Weights of a small transformer language model.
Architecture: rotary positions, no biases in attention or MLP.
Each number is 200 + 40 x the weight over its row's rms, rounded and kept within 0 to 999. Layers, rows and columns count from 0. The size before them is the row's rms in percent of the matrix's.

# layer 3 attention output (transposed), 64x64, rms 0.0524, rows 60-63, columns 0-63
119,170,262,196,172,185,216,246,190,229,222,207,143,213,299,153,162,106,184,209,141,185,161,207,233,214,174,166,189,229,202,193,267,217,242,123,217,265,255,214,205,219,159,284,188,119,244,236,161,166,204,191,148,218,188,172,187,209,140,224,239,145,169,238,204
096,187,195,190,157,195,246,243,225,189,212,192,156,158,172,188,228,204,248,207,203,159,204,143,178,265,181,241,209,144,147,136,229,192,235,291,164,248,232,192,192,223,163,194,190,154,188,188,147,217,241,184,314,192,170,285,209,230,218,286,205,155,192,133,134
084,261,219,210,228,201,104,219,295,286,180,282,209,119,154,215,194,218,303,216,217,186,208,232,185,204,161,192,158,156,238,204,181,208,224,195,165,230,200,215,179,140,191,220,164,181,225,194,174,147,194,192,276,213,184,232,248,160,189,225,157,149,157,198,260
090,175,166,233,215,159,189,234,152,271,215,197,163,194,286,184,280,230,263,210,235,212,281,243,247,226,183,278,264,187,156,207,137,217,176,203,137,255,230,191,177,191,152,143,170,276,235,212,191,248,195,247,205,160,215,162,233,202,212,202,219,207,156,247,246
# layer 3 attention value, 64x64, rms 0.117, rows 61-63, columns 0-63
103,205,207,237,152,270,198,184,120,264,160,266,183,197,245,212,169,163,206,188,204,205,219,231,185,196,268,208,134,218,219,180,218,245,190,156,125,161,153,208,175,198,219,225,170,147,240,191,202,170,203,132,263,137,200,137,214,228,234,202,161,164,125,217,93
090,178,194,202,181,172,186,153,194,211,198,239,273,239,191,178,167,168,235,207,200,249,273,153,240,219,299,195,194,220,167,158,189,258,177,216,244,250,226,165,173,134,116,222,180,156,221,201,287,152,262,162,255,218,239,213,184,189,239,224,141,211,266,245,154
097,172,165,230,186,253,222,264,190,222,167,225,231,175,267,225,178,208,160,201,160,274,146,239,297,232,226,265,227,226,178,279,124,191,239,202,213,221,186,203,269,196,144,208,173,197,196,247,220,198,252,179,195,198,183,185,238,203,218,127,153,125,249,232,264
# layer 3 MLP gate, 256x64, rms 0.123, rows 0-4, columns 0-63
105,233,176,239,175,231,193,178,253,167,214,190,215,161,177,130,185,180,224,160,203,113,187,207,313,100,269,210,214,262,198,207,218,269,252,227,201,268,158,100,255,183,233,208,204,214,195,250,180,188,171,209,238,234,154,214,156,192,190,236,203,185,179,196,226
104,209,222,200,286,186,113,230,248,203,203,144,205,165,193,116,293,235,198,176,190,165,248,205,205,119,209,174,191,112,201,176,189,145,182,249,237,259,186,166,249,177,229,177,155,173,170,152,237,181,181,156,192,169,155,156,172,231,195,193,277,205,228,211,155
087,240,214,199,207,192,216,233,191,167,179,106,209,170,151,165,222,224,154,200,190,180,236,197,187,281,222,211,251,205,60,161,236,239,210,235,107,254,171,191,281,247,115,208,211,233,206,194,237,184,173,223,155,206,190,174,210,226,210,231,200,121,189,192,183
102,281,216,262,229,112,209,229,155,225,268,182,231,300,177,128,174,230,207,185,216,202,234,257,233,237,200,165,208,219,188,251,123,207,216,236,220,137,219,184,162,202,212,123,172,96,239,236,213,200,187,196,230,218,210,212,172,220,225,160,193,174,246,235,233
105,157,204,227,134,136,206,290,135,230,116,258,206,196,183,211,174,252,196,256,165,251,228,223,221,170,210,201,147,204,243,106,164,192,161,197,183,265,127,212,192,254,189,218,210,124,177,192,217,201,215,202,216,226,198,186,174,178,265,261,170,237,230,235,252
# layer 3 MLP up, 256x64, rms 0.12, rows 0-4, columns 0-63
104,188,180,226,207,198,199,207,252,164,266,185,128,240,272,166,214,207,162,162,157,194,117,161,216,235,233,178,200,200,176,183,199,292,271,180,209,257,200,119,233,200,224,145,146,224,153,255,214,182,207,180,206,183,166,202,190,247,240,161,281,193,183,297,176
098,182,118,197,161,199,245,214,165,194,208,234,199,188,207,271,149,162,214,275,162,240,217,201,257,276,173,280,238,260,217,227,248,217,227,199,190,132,182,248,206,205,121,216,235,193,213,234,175,281,190,274,178,242,215,228,212,193,174,165,139,238,148,230,238
107,189,160,176,233,203,223,268,242,218,131,159,268,200,237,241,218,238,254,233,178,235,201,210,144,266,237,201,186,186,198,207,227,264,157,169,149,267,219,230,172,180,197,220,224,269,176,132,200,229,238,204,234,111,126,253,210,225,156,206,203,145,187,134,145
096,200,145,195,203,221,238,156,230,170,185,208,157,206,263,183,260,255,208,213,159,231,229,179,137,156,228,205,150,154,244,170,199,203,232,181,202,228,229,152,210,145,104,175,151,222,186,206,241,150,233,241,197,279,183,101,204,238,245,205,303,197,167,235,163
106,248,223,218,246,238,214,196,254,204,193,180,207,258,263,213,151,150,227,163,194,193,136,179,146,197,132,236,265,226,203,307,246,238,206,207,244,118,187,199,207,157,231,181,241,237,216,192,196,173,176,213,243,257,171,184,210,277,170,108,186,182,151,206,151
# layer 3 MLP down (transposed), 256x64, rms 0.0861, rows 0-4, columns 0-63
104,218,223,263,224,211,221,234,147,221,175,217,251,245,154,268,247,210,200,241,220,279,256,229,127,174,141,216,188,259,209,175,216,185,165,253,171,145,227,245,123,212,150,220,181,174,226,159,151,207,210,232,177,192,210,221,153,138,175,243,189,222,246,113,136
100,216,210,178,247,152,150,193,194,215,164,175,217,185,260,127,265,181,210,137,199,235,215,214,202,98,193,191,173,155,191,162,224,113,195,217,192,227,225,197,215,133,221,208,198,178,171,155,292,191,160,153,171,127,115,157,189,186,164,177,261,228,193,255,155
102,236,259,183,199,213,186,195,147,162,276,200,164,207,163,213,173,160,108,168,151,214,212,177,243,110,194,191,202,175,203,164,191,158,261,195,183,123,216,128,213,266,176,151,168,146,246,231,140,170,197,170,209,262,248,155,207,175,214,226,184,245,244,259,246
090,154,238,251,225,195,259,240,146,267,279,226,243,154,219,275,214,176,145,207,205,179,173,212,153,157,209,196,245,166,223,188,339,203,166,204,168,207,196,222,205,198,253,196,264,205,184,250,253,241,185,188,176,117,198,227,191,195,169,209,136,188,204,243,233
097,187,299,176,289,222,248,250,252,184,156,182,214,198,197,218,144,158,186,131,225,183,179,162,160,254,169,226,231,243,265,271,260,275,201,218,257,173,169,190,213,191,251,221,253,169,198,162,181,178,176,233,212,281,192,182,205,225,256,192,174,209,240,234,153